{
  "n_layer": 18,
  "d_model": 192,
  "n_head": 12,
  "n_kv_head": 12,
  "head_dim": 32,
  "d_mlp": 768,
  "vocab_size": 3243,
  "activation": "squared_relu",
  "norm": "rmsnorm",
  "norm_place": "pre",
  "norm_eps": 1e-06,
  "positions": "rope",
  "rope_base": 1020.0,
  "rope_fraction": 0.5,
  "qk_norm": true,
  "attn_scale": 0.261,
  "bias": "none",
  "tie_embeddings": false,
  "parallel_block": false,
  "extras": ["some layers without attention", "local attention windows", "paired heads", "shifted keys", "gated attention", "value embeddings", "a smear gate", "an embedding shortcut", "learned residual scales", "norms scaled by depth", "capped logits"],
  "init": "normal",
  "init_std_qkv": 0.0436,
  "init_std_o": 0.0,
  "init_std_up": 0.0436,
  "init_std_down": 0.0,
  "optimizer": "adamw",
  "lr": 0.00374,
  "beta1": 0.9,
  "beta2": 0.99,
  "weight_decay": 0.059,
  "lr_head": 0.00708,
  "grad_clip": 1.0,
  "warmup_steps": 238,
  "schedule": "wsd",
  "decay_fraction": 0.843,
  "decay_shape": "pow",
  "final_lr_fraction": 0.0,
  "batch_tokens": 32768,
  "seq_len": 1024,
  "doc_mask": true,
  "train_tokens": 169700000,
  "steps": 5179,
  "dataset": "wikipedia_en"
}
Each number is 500 + 40 x the weight over its row's rms, rounded and kept within 0 to 999. Layers, rows and columns count from 0. Numbers have three digits each. The size before them is the row's rms in percent of the matrix's.

# layer 10 MLP up, 768x192, rms 0.133, rows 0-14, columns 0-191
103:526557392431467527449440475489423457467475511491578456507491534552474540557511455502534494498525566591490467519575477458519505574489490472541595517523506431498521494502526508531546526458493497554491454513477503512442421542513468501495515493486510516490478461467488518444480550423445555497492512471463504486560471497511505482493445485484450492400480480589573511508497395443530466508519468469484563496555535573454551554493488492525480550537469458482538465599472503501480528580532522463522488461518458487523527430528545514478516519461536492577454519437480506560554530555498535453
107:520522375458513464478462565480425492500472497570466481508524510506490503472457463495533512425502557585472458508456564532541482522533418484438517493469516601531483572610478504459532536499476491513526518460435521460504504497472482513568476576553470466507538500551466521553451471465524531441535543502530442505503511536444519467502503576530504411520530492485436480452495536491496454494534537415448422523460462502541544568489457442521460579501468463476548532445528469457532576492562491548512485471528523475487519485464506417485473460454451513535544485538522523482541508556539515494
108:497468485449556471452465554584517512424525506521487452564482463501490477538511459600439470465522470534498483546455441463463507461548529481463529508502504527545394460465479527469439519509529508492467467411507507540420504527470527591437484547486480490507500534496493552583406567494516519470511446520450495467469527505578544448532459493508451464549497521531529521505542511445481467447549455462480538502504411557494514526510505463547454493496491476459440508457520496429584436495514497580520475404500474469576455434486507484467515468517455445556521555496439454494465489523513510511
101:504567513484501478521456516484439488520522530507462536484504460429494422422456491474465526389456526557477486490559510440472445496503537464474500514525589437522486488574464494460444465458456471460471507430497457590536480565431548532441430516494501466462497501464473454513446488497479509429463487491468527500601473442450535525462435534526490478467537480485468452485496452575506518503564472418437526472531483495549452468471430418543471554469513488531518459476571426465541511549526527496523506497484493540533540499534447550530471518495515430530439454491560528577482488517522486522
100:522525463476559513492460468547518450479493463537497456530447501523510475507468443445529520511455577457532404438474525445476545524467472464458511468622540466428454462523509465465484505425476527538544533476526475515502462513445516573498505543477474502469539523516544404381433507529499520470509467506511498501516444555435490513534545511510532466464521490478497517419495422563521579565529494418483464484559451466585505529440509516497469530581509492468454437439588508534494491507453518476515464425531544475505510475475455524529534473448491471474467556415489481501531533482484507480
102:468504472494507554471475506494534502512477528481538426435563499477456510471487456550468517490535529493484479462488512424489465521511535423478483463537511461497472413543471473517415601559469511506535469527503460481397517542546542552501536552469522463519484502551487510548456456526424519519569517500467490472482506528454482503444427512584470551513462530533586455530497481463565572532518486535466476542497419506542506544454532506529524489486447581472515454478519441504544479567455494454446437506472515545469469516564603495522587518486543470497493507395453446559518482492471551467
097:441498548514521497552466537479491507457514477498517555504500443498528511518480550522490502427499499558529439509496461496489489480531521531564492467521494512495501537571467493458491468513522484537514492524497527550528523467494501499513527527483367490517614576483503493526386514534488432531486447471517560459502427494474473481540497451574527523541512552550527472408525427496557538563533507531485423528549475590461529502486468502492495595397436554502481490477468533521512446508471550464465439475505520490476522478459495381535483431455559421504511522470490476483501479599446484510
109:497519461457484538520480588565461523473494545480505522514508422472509561500516430463480477525487599544566512485608598507455471559556559473443562489473518469478447475491497459443513481539488457511457418471406505475482489459461469493487542477512539462501536510495531539463514457522461520486427496501448510537523457503457544461546497464472505537427496472557490487484506437479437497567475481473491465527574559553542508531423421533550478525470435458511549471567504479438534506478509494553551464491491465497566460489461555490480511499490551494489547484481474497460542441542565552412
106:416519502542477515476476569546491458437494454519477478514529510507485506551472504547513586507483482577499552491543536556519520504474502520544515381508499487461517506534553477457456581450522498515507529549501501549436543527560455560497541525540501424501511498473527466427438603508460458462482516505487507543550474452545488545517507524570543456521552563509483518488580509474493504511579494434478530525559485533619442549489544463530503529444494493490519465507481540496562417470506520436480435509509608522564438518487504450525514518536500467465394496515552481517487470510473495494
105:473492525443527478500505516568511505478512529501450499506544433478433509532528507560506470466488557553583561520539461435457453449444561527481533494505456481485462527604483487546497534461505540568510500524475435521502461448498455531451561514520442441475569465514429516531452547529472586567540470527528521490468556490467511510581505451564470480478433547510548513379508444565531548542525491518470505536538484493435521539505513562536595511505504507535498416564545544501497435507401537527434522430502525475489477522510501514491492490440496470490477497473516450530530534473503521445
100:470521472556555522503486442517562459491466515491502546486503504512499482490515449492486556511485457492543440497539530465471564576542555482502492489529491505481464527502422553506437551481498561491547528444398520514525493493501524477546538538554470443488438500494440415421464472517515540457598497544460479537543440419488453541489409454438535493434473537544509432543493441479522512493577568504471539553486504474424502454515487496529458474509476539498513546447548479460475533553461494493492512512480536502467479458533558466517505492559513459445461584399503577514490583565509532466
101:489430466530509510519490521536457458455477485540506460465482494544446547548487450520465475483521522519487475472483458460542400479523501489504555487460529484501421500481560508442485513528515576519519457519467497507407488537556466453470490533555523479419440512456421521518449589476509484473551524470525570505447490498463553563479483488484504511381423466510536516504481483456455504516546500504517493507502560476475469420472402505550525507502425526394457457491444429444457445518473487487477539556503509566441489443497499493460494497523534479470555565456560412484569527501474549511
092:458532434490534441468503539475476532501541530513508581560567570417558483520463440559471465513537486545502422513484532475415451490458468484460511557459520543503558481544465510526530525463479495499548434448460482427516427441557499496524477518482543514461480553505465555474504576508451575510397500526514530494535532446539540572523520555467512470539596526563493509459447553459435506500524511497499502470449496487526453487448512484521628491469516566498523456442524502484499478529439511493448513526537461510450484524539566477497515455468527545485525505407434513469501485515455498515
100:512474492469444509510436546509447478497385506549481511525534450470488535456470445455513479515452601510595432524540501486503529513558540443470559469476430511504533532493444546510428504543489536457546453432526576478535447499434450528518503511515484504405528452595473562535443533516501492431489479529480560534540467500503499541449490533494525393466575486495525525468496542490558470514496546527461549453510506520469413422492478498559478586483518561519534431518497469489510547503445517463451497473490519479478483500495506453520531498530532474506522541520525470471429512500566570464
102:533539477534469518464505526468484480495479524517439561488540471490523466411507488452416534484415581498462493569472507538479528504511518492525518504570608412464498409498489497521504518548472571509483432536493485507508493494483507547481601514544480451454544515557486502470508486469502536469519452458464499524537543566491482490479485533520528511540500514533560519530492501476523511471618440452462482566505441568548479448450466487518485494483435606439468513455550477556479585531556504555452472519561576432550490452433522478503514446519500528505477554498478523548503547563526494486